config.toml
head_dim = 128
norm_eps = 1e-06
extras = ["exclusive self-attention", "normalized values"]
Each number is 128 + 24 x the weight over its row's rms, rounded and kept within 0 to 255. Layers, rows and columns count from 0. Numbers have three digits each. The size before them is the row's rms in percent of the matrix's.

# layer 12 attention output (transposed), 256x256, rms 0.063, rows 137-191, columns 0-127
085:170121149120130105127101127121131185134118184163096142142114101115133114162153123117128153142135113104101142148166150166139119135116135128112162113107114120122109191196113141072104108103111118127127140130167131095176092109149097154137134119134157169166104103104144134130116170151116173156125111100127144160144117116149128161150175106133143108161108127166166144133127132112102134130159
033:062151126129150129128120131125159129132100149133135093091155093203062105141103099108105125103170144107135138162175114109145105093131129148130143153144117130109141151097136106124129123157131126141085148123097097162189164138120124147166121076132136153083135115178143135099107137137128134125134128144141135117143132121096091109137099125141118097148150154120107085122107100086154161128133
113:106121131123170109087179121126136173120129121126145078135116130158101168142096131106108155139149099067109136140162126130132104120090114144141145153134131136140152150095148139116135142130102144171169118150071140092136145105135120134119152103135173130154146145105133173151098149107101146148142115121152149122123150113107105125099124105156130098117140107139118142157124126095144164104135
097:092105094137122117191158137116077117193153110124124117118136117149154159156170111060068112089172120150128111114111124110148117111120136113149144094136114109116145125154100163115126106159114149121122145109114154131152106125133144093134136123135160142113136135143161116118127132137103162090133091107130152146153102098142135129172140137138106129153109100147151095090130176106126121130152
086:114133142151143129124153144128125150072159128126143104139144084151152115125190164169162103118132119148163126113089129112124094121078160156116123147125165131121151106124138136128111150155092147145132123156134097115103134133129081135150146111093155097120118139110107064168144129118141140097109146114116153108156127149157111121139176129141148161086104115134140111077109123141148136151077
103:102131133114105091115156135188129125100081124106093134134099141125162141104102132134143088136129122124161139133220155150159089134171108105161130158103154124094162142146146141141122131157110131166112151136123099098135157117124126141155092103136124157146120108084110109120141123124144082115089119124108142091101147137127147110066134142113116099117147169156127163120093055144157125150110
108:132136160141138124118130105118093102135095138110134143147158094118128140135156137120145132158127122146124130156079085105144160145141099136093124149104095141149143117121089107142098098115145184118090066127117141089098153108092108095105102168142112090111154100123121131097161088118102147160101119132093101165139099119146112192156141147111106114158107110115126151126156127128150094152115
107:106111142131100141066168126136115108112127142171100128122085143123157122131109106090161121128097161127150127148153104151131113122124074133121134128122156114106116128148105067155083170127158136136160131139131127109112126122097103134082102119139127141145140066127109110118158116107142085141092149137132109178089135153099123142089110162127162128112147192130122102093156112128111125148097
099:138155119137119114097129095129143115170126160142142115113125167117153112137183115119138112131140148139088109103152117134135160135092133129173118142176123147126101191156169152109134120107131154136142180174109113142146104096127088141111109146139122108067123113107081155117099134120168137098177119122103129121172122118114113111135137141081120137146119135120141156113134135086120157085155
103:149109104137133127100074141118094141114123181183122127146104112127145127108148150084099119102167120155085103098125178145149126125132170134131108133091117136131139182159110125147101126108089112096123127138166149093160152142109115131122134135116133149103114136102107122110108187130144145125120105061151156130115155120138139102111144120122159093117108116135129119175158133115134128134164
110:149132093109093122141143142159121110144134119097096108159110156145143118138116146137188113125099152136164120118167121157166104164137156133170136134139138171147206112079158070139142167148156099156090124115089101131127139125131134127132121126152102110116143095113105153138137104144122114160125127172142080113077103137114155159119075165134131132142143125128100140146112147125093159115138
112:167140133111119107096091127132133087161140106146147121163115122127114167148127129134151111083133156155098117136084095137136097159118137115121111091153123140137118113110094120126156088111148120122139078122169143127138109123112112148115149130148104136063105121100154128140163111101063139135125108146114099157169120149113126160141119110117127143120145139108157192123148117144101134145136
114:153131131122112176157137161146132110172170136056157164156130067115121148158113137161110152140117143158168163091112129157128142154134106116124119095102138156147151088124116123138139135165147121124144146085124092134110122084169127118110135141184097103114116116150143115108126134128146164152116128169145156130102122119123126117171149097141095156125197106133111127137115140132136134055117
103:126161115158094131114116112170143120086148148139124169135121121123105092112105125165144108151115161128146097182124164130106127175106146147125109142091145140146125104114111149117149122140114119137125116152130105132134099139141132113171102135128163173102114111100114071111118115110095132133148115122123089108126117147133088127121140102085115173103154134093111091111099123099078093113117
101:184140102135148150118102158147068127103059117124143095114169097131120127087074122144144128119090118101114135120166126124112152118133102105117109079141137115104106152134135116134117125154104155135117162111110138126124155140133128154156169132134091147160146137120124115118128130117142134145131094143132113146117127089119149154118085147123135124109154067167116092096123088117194151087081
100:128151108115129127109097078087148109132147149166132133122168126080105132145157139119110120126152134160128104162060113079090135155117156142138123138165102149111129097103125136143131153171094131149140110126136110141140149108079119122121131081144137116113088098118124109121130112126116121143100131110114117110149075130100103120165079125119115121105065107123168112074104122140104089105105
092:119124128102178128135104142093123128182120148100113149122102168094122166113105136101123145147134122133114155114110101160138142121166105117139148125136118136144123138140124111111142133140147106140130196115116149143087156080132114162088139157148091100141159135104171157110145134137164121181125136119121163195087126072115117096108127141122136134179116125148124150151119145138141105157139
098:115132150133105135128146138121146176108140106122104125147124120128110144156163169114132172132137123134162131142120134141077146155101153152132150123115128123140128151136167152118094141120117121137145173125103120120076124094157127148136150148122144130142139167148106116147144148152085114062157140118124126089138122140156107165113172109114132121140100055153143109122147170132155143137162
108:110095119144115109148121130141124159123134114066125136094171132131108132117121170155135095125120188124125092109117169129083179134137117123097140142138112147159097115135148150126129115115138154103136124139119094116139133141122129124138118092113158148126119180143120116106081147098119113074121097167111154133136144113114130117122148148108137141098154155128122074164156129137172164052171
100:135101129155110126108135101143133088140117133177125149125139131161160134131095129139127140116080117138133088136149164125140135089155085097118106110114113157119108163135120154148145159147124122155128140112101116141127090124069102111144127135145132123159144112119130130117144063121089127091094153166130110130066123163109101140122144125147117120092143136160114102120150109122130146121143
108:085130146107138120130141166168092104089124150123148113124120120137153082094137158116179140120122174083109124143157139098178128135166126187191101152118090115128152133171133105123107129140151112106089103150159109133087120137097140108130094124136096118188114130153116164121114128111115106164122123083127128134147164108135134096122180164123128115134155176107114113105110147120138157095164
100:120105080056136139154127141152111099165128139137120077157114122121130139143139149083167136123154121147109115157153047121136146151131118126184107111135143130139110119082103101105118117167117119123115092147121099111113151134104103141102107159141125131144167108124085139081113123086133090147125125109096101173084097125115157168112142138138127158127109139147165114150098155077123132120120
095:161123152100101120127061165090127190115141089089128097126114112122115134130163157130150122116121117127158117166099134134097135124103129117146158121137130154126146171137144112126155156123142100109144122159149131131135147117153147162141124151167160145120103139141145124149132142140115133121058112130115148098120181123133137175124152118108129155085147144158124119174161142124133142128065
101:111069113173095127130140055137132109103110123150122142165138098144124122129103127127127126137158118163103131123073141144096098098109148113118145116134102105110123139111093131106161104115078123177104116140146126126127089152150080129164111107137153175104145123147158126130136142128116163167110089148122091107138112125118144126120134127132161104109130118122155105111144139126098112167126
114:056100173063106115155103127114099132120117114114165140149102117136156154156158127112142149131124139130167124080123137066115146112080148151192165141152140129138109137126148140104121136130119133106142138143134117150162152085142104111122138133135149152142111123154110143114172134155128159127127147123108137125141130131101134133119134154113171157150117126145138130085138129087104153141151
097:104139100121102106148135151142116102114115147115118140111137137122182126129138096111146126124135127109128122119166164123149124118150178113145158096140133101121153175112143141179127143095129160138110124124129116139101165138126134110154125137071099107124131154137078112133152121104105107105113110123137122126148122086154101129123112166124144115125141095132146115169101118104131081120107
097:111156141070154137091109161102148123149118124095124070146133170098083166181123128127122114117114111122111132115173101112130108112121123132152132113107124148163114171117129122083108146116140117140121149116144124186097161085089147122114134102128087129156153102112134153131121121116113126130125111077135135144091159141139117142127078162113140093199097139143136160154101112094090126120143
103:122103095117157148097158112136181141163145169128113102104149108170108107105142155142150143154150111083090176141138119134139118116135117095117081125179127127113163149126147111135114088118134167159118114104145137122110128144101144126155117137112091115137118133109124129132141111088112147123142132101119153159096137158097105172149111135103120125133105119141124137178093168097138157179125
103:148096140125155100130129069136091104133111130120151131116100156088121100135113099142118118116133093099069161128139154139137117073093110137156143136140132152131112151110130125121115131090191114116107123146157108169119121109115164102115125143173100128137128066096142118124136104128169181150122118150147158120108184109145138118159129139140121099138154157109142126121123115130098121110100
093:116138118153091147124103161100113122085114079129116142129124117089159137100096132101151111107121127166147131126099134152119094147114102130138125140109070147105116148176098137154106164100159077121132108140143114121126162137134147114088192163122081135137137111100129097117178142096117078124096129106152118122149156120155146094110145114167119118114132089140144107139180089126130100148117
103:110116109153126146136152120126142123158153130128134100120097131155116144109147144107157154140142112098114132114170093107121141154137123112125106082102145112110137132097134118122127130124109143140130100122132125125140123153103104121160133149120179176106093118109098109141133150107159134151120135139141113102154115118115125161130150152120074132140113151110125136087170122113127137134111
102:122125127129131110093121124124174138124137124126115118156147148108102089131174163115123072122135098125123126110085094100110080159116084120145144165131142162127114151110122136106134155100129157145108136100119090121122156109114159123142112115089118144102153134117099124130138112131090093123112100135128106124090103144099119158096149102132112094115093105112128157108122077133149111146108
094:162081132109131142149109085086108105099116142114150133085115096127146141152138130154148148119114161084104162153120133118116135121140113156101144126154155122153136127089148112144144141158138112148113123117113106154141137108126120144130110125159134122130103134136170131158119098127135180146119169140127105111139120135122115106112126119177156104101121117120129125138124125140087090123112
112:139132119089148156141141151127126139094144112111137144146138126158079064119173163118128149145112149109152142110122166135135128117103113137180144143122154111118182116164156102120110134127111109117143121152173151095119140140136147115167139118118105165169086145124175104132141121145117114141134164129134169117130134161147142111134127158105127148117140107145114094130128151123152137150167
105:100123135111144130120108122107107104136149140106122141145165136167164120131148110093145162159155132120095116097095112125160161093146130128145163163121116131113149135146121141163171117122097166129143086158148131126135178094101138139129140122107126129183114152151157194106188146167120135100153174110100146133132086137112157120169137169147158117132102152166117106114116117121174155132180
105:139097148080177103113136149146125130153140145137132133150120108149087120185109173089138089080125131093131114108129112146112094123107114127147120130144169119113145136166131091127107172167147154146154136128170140148140176118123121105134144100142130167190118130138124130148137162092113148089131149141121158115083164149126131142118143176177116157103129145151122140138106143099117138106131
105:121136113123132135133099113130063159189122135147178137129136084120132146154113122124110128096142090143093162141119131150141120110119102127148121093112134140149095124091134187113141134132107137139104159143143111174153078152125113116140136131147150146130130140197116159106109170165108160163167105135135149135097127108129092112138163123131142124158145159104135165145158111149120111105141
105:175149085136110140149130134141173143123164108127120123162092146116152122133103144159131112119137116112119113127177116140142125125157080134075159142156117118153126103111108123127163162103145113129165143111131159095141055164113167120100119143151141102100125105158123091121105121144136139148119125162123158125089150139132144116111135131133074109114176123111114136143148125133114121190066
103:088144149157080141161073130126135177128133122165138146133122078117109122120160112113099117109131107163143100156107138077110138105123171148150155126133148149111137099124100110099161160107083143130141109178135098123142107134144121151166134115117163166086129135161139098102089111147124139136098145133112123132163112135119122149125131120123156145134092166152158129093129144139115131135130
104:122125132126139096107143154123101118103148181134110127109124124117116138071089135116151134130097126109125129175104140085087114101131138128118122122079102141141167169136156128122129174117135136132114109107161127117096169107064136106140140121139128126104120161121081109150192137140104154133107168137113096162117110160161077141110118158120136113141141078108098147133135136135091108109103
108:140091122145118122190123131137145151137108126116138087095129144135129131091172140128099140135135116118091110106105106105178142125126138132167092156193105108143145163132184153097092104120094140131122142124087117130135162112123099105121131104161135095131106131131158171146102114112167144099152127088097152110180125135125131133141122119124131140161101143134105094143127142087107128076138
068:129116138126147124096121117095108151102148114128106118123141107125123132133113143140184153085137138133186130114159113142138126171094158143146155129134114121153134111147138151139155109180127139147125141101135134144154088157146137185150170097144131127158085133127084112128121136091149102085123091152119156135141134089110140098139172111123137126102114139118167169062079108135164166122093
102:109148144160116093110117115136089097155098105078126172118089159137161095142102113105151141134147160141191144139135089133125087152109097138161184162089106096134102119146148112151160160136155107114123161101126105110141081116173133190099145126133094120120125146153153111115143123135153136156124123152153112164118108081106160099123123164122124102141130108162164127105157111134098135135100
096:068145090103126143128156139097157132160125099106142104112150119156125132116134125172118106148174134137123114135121129127125166124124122123186133126158124093133109127098116174111132093118085137140132143129099155117168071143156122140154153087097153158153085175146145158081150130114118170118157101148163160122124106159135134094098156125140120140097110128096162120148102097044134130146167
089:139138131139127149130143106170141155140063146155136139067124139135122108107113092164087093095115117088120143124141115131089123113114141106145115168167178111089122177099146165106096132112107140150168151147083142130102109141106138088153102111126151115134105149136115108173111099129126145086142127129129142070103152143137102160111123143104099125116108106103086093125126095094138113128123
105:131144124118153145117112102177146125147111155121111095124122157178166092131116129144179094132140104097152123126106146170119096086134098102163118170098142118108131123152173161139103109131134169120101145171133119113150126097130097137096146114114114128131152152097113135097139123136142147087190095101150136113082109158108151106099103098117125091161096181135172123157122085096135123128139
114:147127164116155137141103160123130132077116119109135123105124162113142119166128127109113129191112083100121167105157175112105115085099118180110146124130158159135115123151151122107124133128133160120123177122128116119133177091138115115099133131168117117147140142105157120119093144143127140181149127137131165127157082096120149097142088136127138110160169147180080112126124104184146154084076
103:151114121167120115141115111076107170143134112095160139099091094103113116111128129116098113137128150096132180081128112113119134145147133146091154108106084096140144107204147100114135133111126093127128127078179131165122151126155110158136143124110136124123104113147119122154128153128189122152136111156138140124142142109089121106163088097120151129140121093095095159137103127191117132143124
101:079115070149140120122141107114115158107156115152125113149138127132118100092119136136159141148110112144125124110141165108143082112138127151144137207140124139133147101151155125192146166133145129146128100174154159132125087158122175131142087098109151132146095141112150143158076100136125146160123113122127124100107153113117120114132131128134146098121127169124127147119144161186114151151093
104:157150160130135145110120152132159115085169161189134135134139112142082096142167121107094192110138126111119144110111155121153114127147174166121121130098133124105128122161099086122136169149106127134084102130177133129142098132096133103106138096166138090152094120134140126124146140144129100115123170066178177143156138136153140109146116118130153120141139152129124143143113144114134139132124
109:149079114123107116120101107122099102106075118100115097108123141141133142144172101134152136125139142134115120156138178171164157119119101119154086085123131145149100158133152126081146107126112123116064154103160093189109108141137120154126089162165137122121088109121100095099147135124143119124133109159095143127081144196126107142142125131077129098134108161144122157141133127079119110091124
104:115135108137138110197145088147094145111114112115135114131137094188174101159175106138124101148143101125117126146115163103126143105146123116114115126130132100130094146130111086147131093157183125109077149124087136130145171103125094124137080180101087107085132119132138119097129141140111146120141124129120144151153124116149143175132110086119174145157106166157153085110129145105169150146091
110:145166136137082095111111154148152157080145141147115151132097140162116122133184164055197152115129097104132133118110124159132121107085159127158124112108132127112126147165140108099087115136144079130123100159135118178107123135136120118141132150125171169115115144136114099164147108067145106127128128106144073087170132114146135139123129114099137122101089142125143120128139131135138121100125
104:092138138108166124123110160117127183088172135171156123092139105146141136098125118122128133109125158131113118127113167109171111125143094134128163124144122121176136136157094146087099162133115127119113134085164148158159147135109099122153138107130084118142094118112133146113122130095074110144129106108108142155096130100137109144139154103129170130096089153099143130140108143158141137105136
102:104125127123148129122153116152115133127112142129090102084130130146184179103091110166125120133147126130121109097136127125146164101176118077093076092099153136149134148122112157142148077174109125134114119135100135141112134120114109120149096153153119127089090129105105100123103155121125104104121117141087105129125120149126158132143118105112130121150103110166163110136125103122136129128093
# layer 12 attention value, 256x256, rms 0.0652, rows 138-191, columns 0-127
162:123122103102111154142123154125095097169134119163083088134118130135132080128126132134099118120081156094099105090143138102134143144081141139157113104106137133137143108117106121123121119128146086126065156124147122120117156094124176110128145130150125123105145115115140108087149103159139118084130123134128134154109162123140130172143104147124137147148117140155152083118147135114115144132169
105:161155168159099137130134144098125194128124123135103159116105129165104155127097099127135089150163103152119109153122119136147091095117146126136101134151114089136138134178116110165103123136140136123106116128118118116132154095142118149136104091180164149093126126148124185145129156153106126133125114091123133108136128118082139112057147104148174161143140142155141100141077125143120093122114
094:139142138142100125113142093082117120098100082103118150160127077157140144142085119120128101125092107135103137149146101121130107139133108096135165137157084132205133053116138070112079099145073142125155109131146114145143118085159102115162125141127145156132083118159144143111161140140091083122124138104154160185109117138128109109129122126131141114112148181147078107116123094128152170117125
107:177157151120161175148126125104144118113165103135122130110118153177125110124127122154131075105100101129155145164120148139145152114128172119129192147127137162143107146113177171138118102125117153143154114101144149156121151112135143139115155109130140108151083143152119095087127164112133143102095134136130115159137103105158083150125140125094101145114137117118177120111110169115155129095103
101:151132113130146122135153158149102168104093142145149102089104164095111092064179151108180143128110098123146114085111121099137091123117093099140097123158119134094085118112102144089095145102129127102131143088123107123133117092088147125111118097142164141137096121169146120107179124128163184128131157104117118162138153127089132137093155148184128142167136140113122158125072120104135128128121
089:124093166136129148121117125070108122139078089134116115128141109131144159138100174086101120129081180116168155172139095146113110168096116133121083111128116125105108124106154135113130118142120108126142090121153151159101073123127094132103120088152122115111126137121122146122132085124114114134121122109143085144127125145109146152134097108123169114124142084139139108146132089134123071113167
104:125135113123131135148164144100142110175114148131166120126105169136127138128108146128132157122111061115105118154153144128175122110112098161111175125105121128087099109105105114098122115102111135151108131134169122165109096080091132142107098192127123069137159126110123114138130122151148120193104129141116147108160149135133167144086089130136136135160129116106151159139143120154097083132150
101:106149189150132189133126119187152118140099141124131153123153113149145100137104138144145102139108102098129103135148127086127142121128135134150157128159124132139124145128128120127096113138117167109121117115102183123144124059145142141087110107113124130173118094089128122117123119136158152123168126102118116129113177146113131149146120162124141143132124144118157152140152106118153106132142
090:143152095148091094130090106147156163129119160118122140162151144116112106107162120131149131094153147168120112114132140087114109156122165122108122146135141141114136151142089111124111115129143079121136131176095100129132101146128072125138145109148163183154131104122113093170105128138125145130126124115129154145045117136089126125133149143094196178146129217116111133174112123128149128165133
100:161151104068098208146117140123123130135128171143139125141155140119125106087127124135134091112090118087160113162173152163114119117138091102159079098121122135121160116092147160135111151132105144146117144104099138172126113115137132157121148146138100115104141105113146151180128129066140150141105113134091128138156164111109141136075125146157123115125099130097093131114106113121120136149115
100:119165139083111138141122117122140089126091115127119104179153138113109076120106152136079138128109156130119125152106136145113131102117140110135099126154117109167138139117167096193166098166096101116128116120102095145080124089133105118109102111132114102147127157151115132136121147162077117143143123131134121123119150148122131133088119104122136135173095110142110083108162108101123127127147
103:115092141120186152091124152120113124084103103157045145130126148157103153145148107113091115144139137133145165136108123185094147124116112124119155110132121132152168121121159148131177082171154184128108128122158117131115106128144150143128112168135147113133118117152179131117171103173135143132139148119121131136143143138160124097145061144135072114101131091096077139101134083119134128118134
091:119119094150120131173136138097137110119148150132130133115138137131130101125121164124119158134106150068137108178108168175152155087120090160170128099163125140093135098097095096141124099128132135127079127111135123119149127154123124104163180156147112157142144149152143098139139146128084106165137146171130148121123137185117164128124160103072074163127125140102129117134093158137114105138182
093:138088136136120093117152139147124152156118093168090155106145159097144136103118133143179131147124106103124138165148120155091127134087177137126134165149136126154164150112123078066117078157132117107127096186130147137108153117135128138143147140104168183135135136147170153136147128115158136081119135143147114134083152141102109115110125154148128112154114095146147181114115110110130113126136
092:134116128138127129119108094127125123149148098107086128124134077135146124185110165130146084106097157147112132124070150160152120185123121165163146121149105199122171135115145098147160145123136112112141102075096135147122133128128106147111134149084089108146151123117139154152163118115157117136127112124146099107098101170148164134117114114124111119150125119142114121127137118128122096118155
098:119120148119076083132148119105107172132101129113093147125145143096148106122128143121117113111155102184130111104100113137110128153149180133079097097123128162109128135140115112121149161130148076121102114097149131140122110121097149131118136119123146119111142098111095153096131093103133123151169144137106121144111088154118122103125087129145113106091147072157124182137119085115148125137103
089:144152139108130138123119157109168138163143120141146168135114099156117190106099124141116118082142083138104091141112102127090153105168158127107144144104138151105121168126136111123144144104152141126139194104102098110094135097155115121122153069133111114103088115115166111136147144139136144068100116115125146119132104110143145156183110139122110108127151125160153137143140139130174192110125
106:137111167189203111115097145161134117138113129127115129174119117127130133087113161142112104102121106157103100129104110087095103085174159163142149138138143112116117141125130160092165103177099143115155119119111134082110129163125124126175108147101090136128172139153139117120133143139171147076110144156101124131160125127086146126173133126139074153119149095163122124178171132134150124140082
089:113101129122110108167132127105128110124131144169091156078145155127099140133137127132143143099115108191120161153119164119112083156165133121106116132108105122155095156113129108114110141081084159125099172157135083098109100122146079137108099147107166130087141129107107130084108121126165168103086133139058146118126139170146139138154126106149113139126117106118133113099139073096094111100136
094:084142086101117143143114168162148099125106180134118114138165140117148139092077106126100130111119153081149083116136075086158138132142087109142115143123150103101111147172110129137109138117100137131116105108102161185140103104156146121136145102097083092150102135129124112194100106102147191135131119089144137159148124118103162128092162145131120121131122191129164151146110141133161106128174
093:112137115153077144126154123080107137130062139151107157146120114098148177092106164147115156113120146111129123173144090154164155102137074148115121116121140133070095136101093100106080140091096119183124098150118119155137141118106097166116128170137108142114160116155087121137106102128099115166117158145132116134117106126104163137150154124163121107114126123141112140129122103159128122132120
095:156183075101086077135094118103148141087156136148132106112100123124151146090139131156086115125140147112118129125119075134098118097143158135162150121145110144158162155127140090119146116116105135131151076156093103165125126142130109124109143158124118158099108133166142156126124163160099135133121144150086122151123216099139146125091110138135188113133143102114147136132113158141144144150114
094:097130158119117147116151116094140129116138112123155167157108133149154102113129115143093154094111102119127134127129163128127114109107155115130129139128117130119123129084146106178108135146115124108147151157143139113136099138149159135137130154133125131139105147167115102106113134111078127165118116218146104155129147125103110135102094104097120184166150122146106143117120162151153113153139
098:084113138126146092182143129111108121188134147100099136084070090130143119163123134124117119099103119094111127103128098139096144093115120128174183147142128108119119114158121110133096118143089125138158142141110097140121096076119127134113130092120137085133089122131160158161115140131151118126133161127083132179145170077136123155100134167134113134119132142144131154126130136125157095145148
092:172165163122153150150155142186143094106140140156113141139177146124112096076116207142151113122085111137139135118121148172121125122110135152138141174135151159106101134116111143136101167150133148109139119110142125116145142120084123125143154148171157120149094147125145132159132097095158136131137120143131081164138120139104086118150177129141107110114158157111142121118144107098150132143112
097:133169112133122143135102111124122129140118124146113101143148086153120174134162136127176110148119144190116103097117132137125131127138109134143135151139123162131112145172142135124136090103155118133120119109135105133150127085116124149117118092145160185131152102078148121196131128162161115112122150092080130140113154111136124124158140099152117057160092117148175129150129104126134120138148
098:151131152133118134098117120144162125138095124163115104112134134137137115160123072143127197151166176083154076138106143164186124131104127076116120128117145150118162137094162120145118113110141081123164106127129124119119147153167114127124148112149107170116156092125136130114119100163077129138120129111112153131128102153163115108085093139117146099095112109158106143096120137121157136128110
090:112122182176078139146109113154123140093133105150125097111162147154114131144085108109136142131111138136157120135107139105143118124169150133171141118132097149157086153127091154130136115117109161131103125167160107142139137087138136121115094133121122133109140161108114155129130105108137130199130121116105110099136208093157113092101146150100153122138112111131123172128108109117084092118090
101:128112123144109070114118146092136120130089106141112105125145179085095160105111172141149120139113079183136118128142126078119133157154128141174126089116103146119135187135109113075135175134146145133104108098143153133123114152116152153113109124127155133143113130110101137131110097165212148135102118119153086139130120112112134117115132102139130100127148132113168121121145144148122117113136
094:082159099123101146141136158137115099107146145132140117121141145143106167123107124128120154157142121134130188129124157125107102044082081124123134123158138082133204125128116104179093126160140098134135129102119155103146157081139141140154105094144141098117091118090108124114124154129110127088112108167119110132144123136097152152150132127127178179145111136143077120134161088130100143126104
089:149135150103125173127128137140129161139100133137132113094103075106116155132108138141145143101151211163127057181094130100158117140102142112104127124132107159127127129144128173129128151118126094123126089113116105153145106124157120146118094131107133141119135081093105154118106130120159129091125082125149125121091168148128145147110137087133144087155128132162180109151108140100137123108094
089:116104122122154102129141098087117141099184130111135147104140154088101100161137117119130138147143163098127137119122118132135138129110163149120104163126125108119154139127094117150196165121082096136126139135129125134127151167137123121084109152130103081102167131116140127127124128077160121194142108137098096115114127122137144129140172126121125144111125142115112123115112077115126092113138
095:114145132120111101132128135102106109151129096118114108095132105112142171128119099133091149129135129085134107123123167105116153092132135101139084146113133075140113133147136134153097109123096174107127170090105116161140102138134118121145164151136129161149093164110143161129133181136143142093107152111124169126117117124129135129133109145065125105113118154152080126126096167103111152104122
095:119115087145111170175119137107128150129124108111129146128085114119144126127139085132098104153128130112110116098113106129133113177130117121118106129098094096098126126153154111131121156131092091120181179146123134111045123146113142137150134115169135137169126149133135139105117152087091123106131202108146147105125086148131143109099141159116104094118148123113091113126141095149112113126137
097:128174107106172115109132122086112152103135154144080145113162124106136101160142111108130125139125150084095135180107167116143124112143116094119126133131151127151128105133105108130152117133089113120136120127123117166114095090108124117119165142148167112124151082105068143159130168154143170134090162124098120169158145096149108104106129153191116152082125124113104154142173105098146171154091
099:103098195127084171134127105112105145144142154093120187109161096161144091120160122110120116114132139140113135113142123152103107102138130115133161118130149097128134118123137100140165123141105099094122174162105099133109144116163177114156120153124164114135130079131097119169167135124077156148148104136156151162130135120158132118129135095126147145150098116117138149145121132149158141145097
102:133166103131127115134109144160126136080106154129168142134115163111129137152164144119130186129167121124133143135157129111116136131144149113099150120129119136102181097121145130136157113112188186120110128142105125119134114129118125124095110165127133115078125155121132103103104173114121128100156124138097143162118124115119092158130145131107183140144137114133124116099092170118109190114137
089:128176154113112143159108087127094111155104133096149088117108080151175167122132110113114137109115126120079140119094123104120148120132149110127165131136129110132155144119143117171083113123095104140152104097113165157128107145100137142168148132131115113109075134154151122104144164136104113105112100119150168162130146101105148117110120121122147179196145135125149088132119145122120133133136
093:145151144093157123172131123116130092163164105167122115109158133092135115092112206072138134128116116133117134113107109161148084118091176152109160114088155165101119121157138109148136187106148120112122171092100152154082116149145146140138136109138178141144131122094145112146125118145130103085122137143092106129141117157148120144105104128092122110172090128108149089170155108130132130116148
093:166071134127146138144125094165166131143131144141147122151135125094140139126107095134153072116111146122119104129140061114122130136137104101141106163132113146132158152135139126115114112125125131097169076174106140090139138073203113165142129126144121118155087086130153185080133094180109111093103141067132133137114122100113145126116170137136168131126151122138117126152120145126156131097114
109:166138116126149121084109126148124111088135081127068119126119136139125135163124093149108151134154134131146135118120117163101127133133141125141149131163137150172112104131144145143127090141102114140162060124146167139130101125169146116100140120106135106129077136150122105126176126112129104122120139153092124100152084144114125135134139133151140143124146156090135156123096172092118186125130
092:129110117097117097125136158093110091124112131100097141144126143130159092143121134137118157131121117109170114107138148187126112131097118142162172120139113116111122108136125107115102150136135119142110141134136139145150116168132139101075086191129141091158155126121138127144150034121123122125152123108109144157136135136144132109141078118161091118129159086092146167154089180097129110131153
095:101103170179114111115118116111150127137131100109113141101168097169110113167118089137137128120118169137127117137140134148092142120091101074150110148135123097137101074128134165184114141142090141124160171151112119112155154137152129109144139120170095140146112086126095120169113154115099087172155143115066165152073136131128100124130161129127097151115123120149134150078121177136112163125137
096:145152115122095113113143098193140157116163112168168086080127122199149131130134119117155089136154156123136127176118122122132130126118135098144135151129136110156112112120142110099091122127126178086159128148149132085124135077122131135167139130133120091110097060114124166123151160144078120115130137117116149151120167146100104157127104160088130126142109126148160134113122153096140141119092
099:146131162148113099126117168142143143147123165125139133130115130093139101100158134107141127163134161110157103156123148125164087095121126104125130133171155145122102119145169165132132122080170119103156180141135117115111136134166135159103123128121126128156167121119121114103140114103144154143107125094113123158089129112168108146141089153156141175113118153148101158116181166117130130127127
096:118098148137153120157175097134133167126116130138118129110109134136142158129136121121125136171130126129130152101134083171177139136156145175135137120132169139146143138154148134118137121137156112073131135119133126144114124162090149135124110120105136159137161193134165180121140102114180136099131145143154131149095166109063145105136099138109116123121137105148108146145096129136133093142138
097:108060098102188132104115144111110127115130136092102126109130156110140149145139081111128124119151092148123125089090131132113124134111180109139137147115097143155150134132112129112183150185121116132097096136111162140149171136124173128139109135169149133146113111110119163128124099115121125085140111134142107087151146101157116110136147146117137126109147093089141135145117118126167134161110
096:160134148110105151096139125090138145100181144085171089138126168096143117117133096137105092111134138100128149145164111066181100133138142111121130113105126112129129105151169141153113157144112139123145111126094117172136091165120125120139125153121109141121132142131101111134106178087092151121142081138161085127158143094107141111074147106114186138144141110113105129133096185109108125116153
091:149132136132151137127105103174153091105141138148132129146117147140140145141136107078106170129169133145110155096126141159136167158143101167137124137126154131154125155151143160167100111087158095115130161109118164170132112118107104150143142156130089108108107143159145142147094125178110149115056117122138182132129066114140152151136124130158149162120121144150095084149105132158161122125144
100:142073110139139101143102112138114110095084155152168138140123117105139149108126165121167143084115135098135136109129102146115135114151141091172099137125115159120087144115162098112161123088136147139101114179117135133124146138139134173130128111119132142143137120121124098146139101115149125120149094135112152108121197129160122153157135125139110110100084114073188152159119104132143129148122
100:147113136131127087139164154144138143120125153058125114124114135162160148134130125117138123124104121069128130163159081130113107120136140104099142125097121166153116112126115143152107141133085114135134123103137140106143143129145097122096138125158101156122119131178095122105105100103139113160140109156141147176140155145148130130096138150162123116142160167162154139113115121168115137151128
100:134163114125103095157120160129182138109128192134157156075100085144115125151097111103134113096077089148105114163138161091103140076114101149142081130090127159106169150119113136130124133113118153130106137144159105133144114143093105148158186110111073141100083140133105125133159116173096104114111123133117142104105151138147130152079178134190144128107136129129171138135153115130168112112134
101:136127133091136110112153089102156140144118119153108075115151123125136152131178108152145106104131149180130082117134108149145092125126139113148134133179130111138099113166159128125121128151104081107106125132133118139144124107173103100139151146143153086162078114172129137155102122173111123135089141116145111105091148125189123123083211135159126161093150124106143113123123151138105116162136
099:167110122158152084167154156112118101080125125117154103133081091147119142115136142103131131169150170111144156119123081117123064137108102101070134122111118110109103130163175117103127148135126142128157120151142111130104136112097060148110138143104116140116121135107114141123144139136131103148129114146140106130127099122116143125132140134145133140101121110099127133125153073134106123153119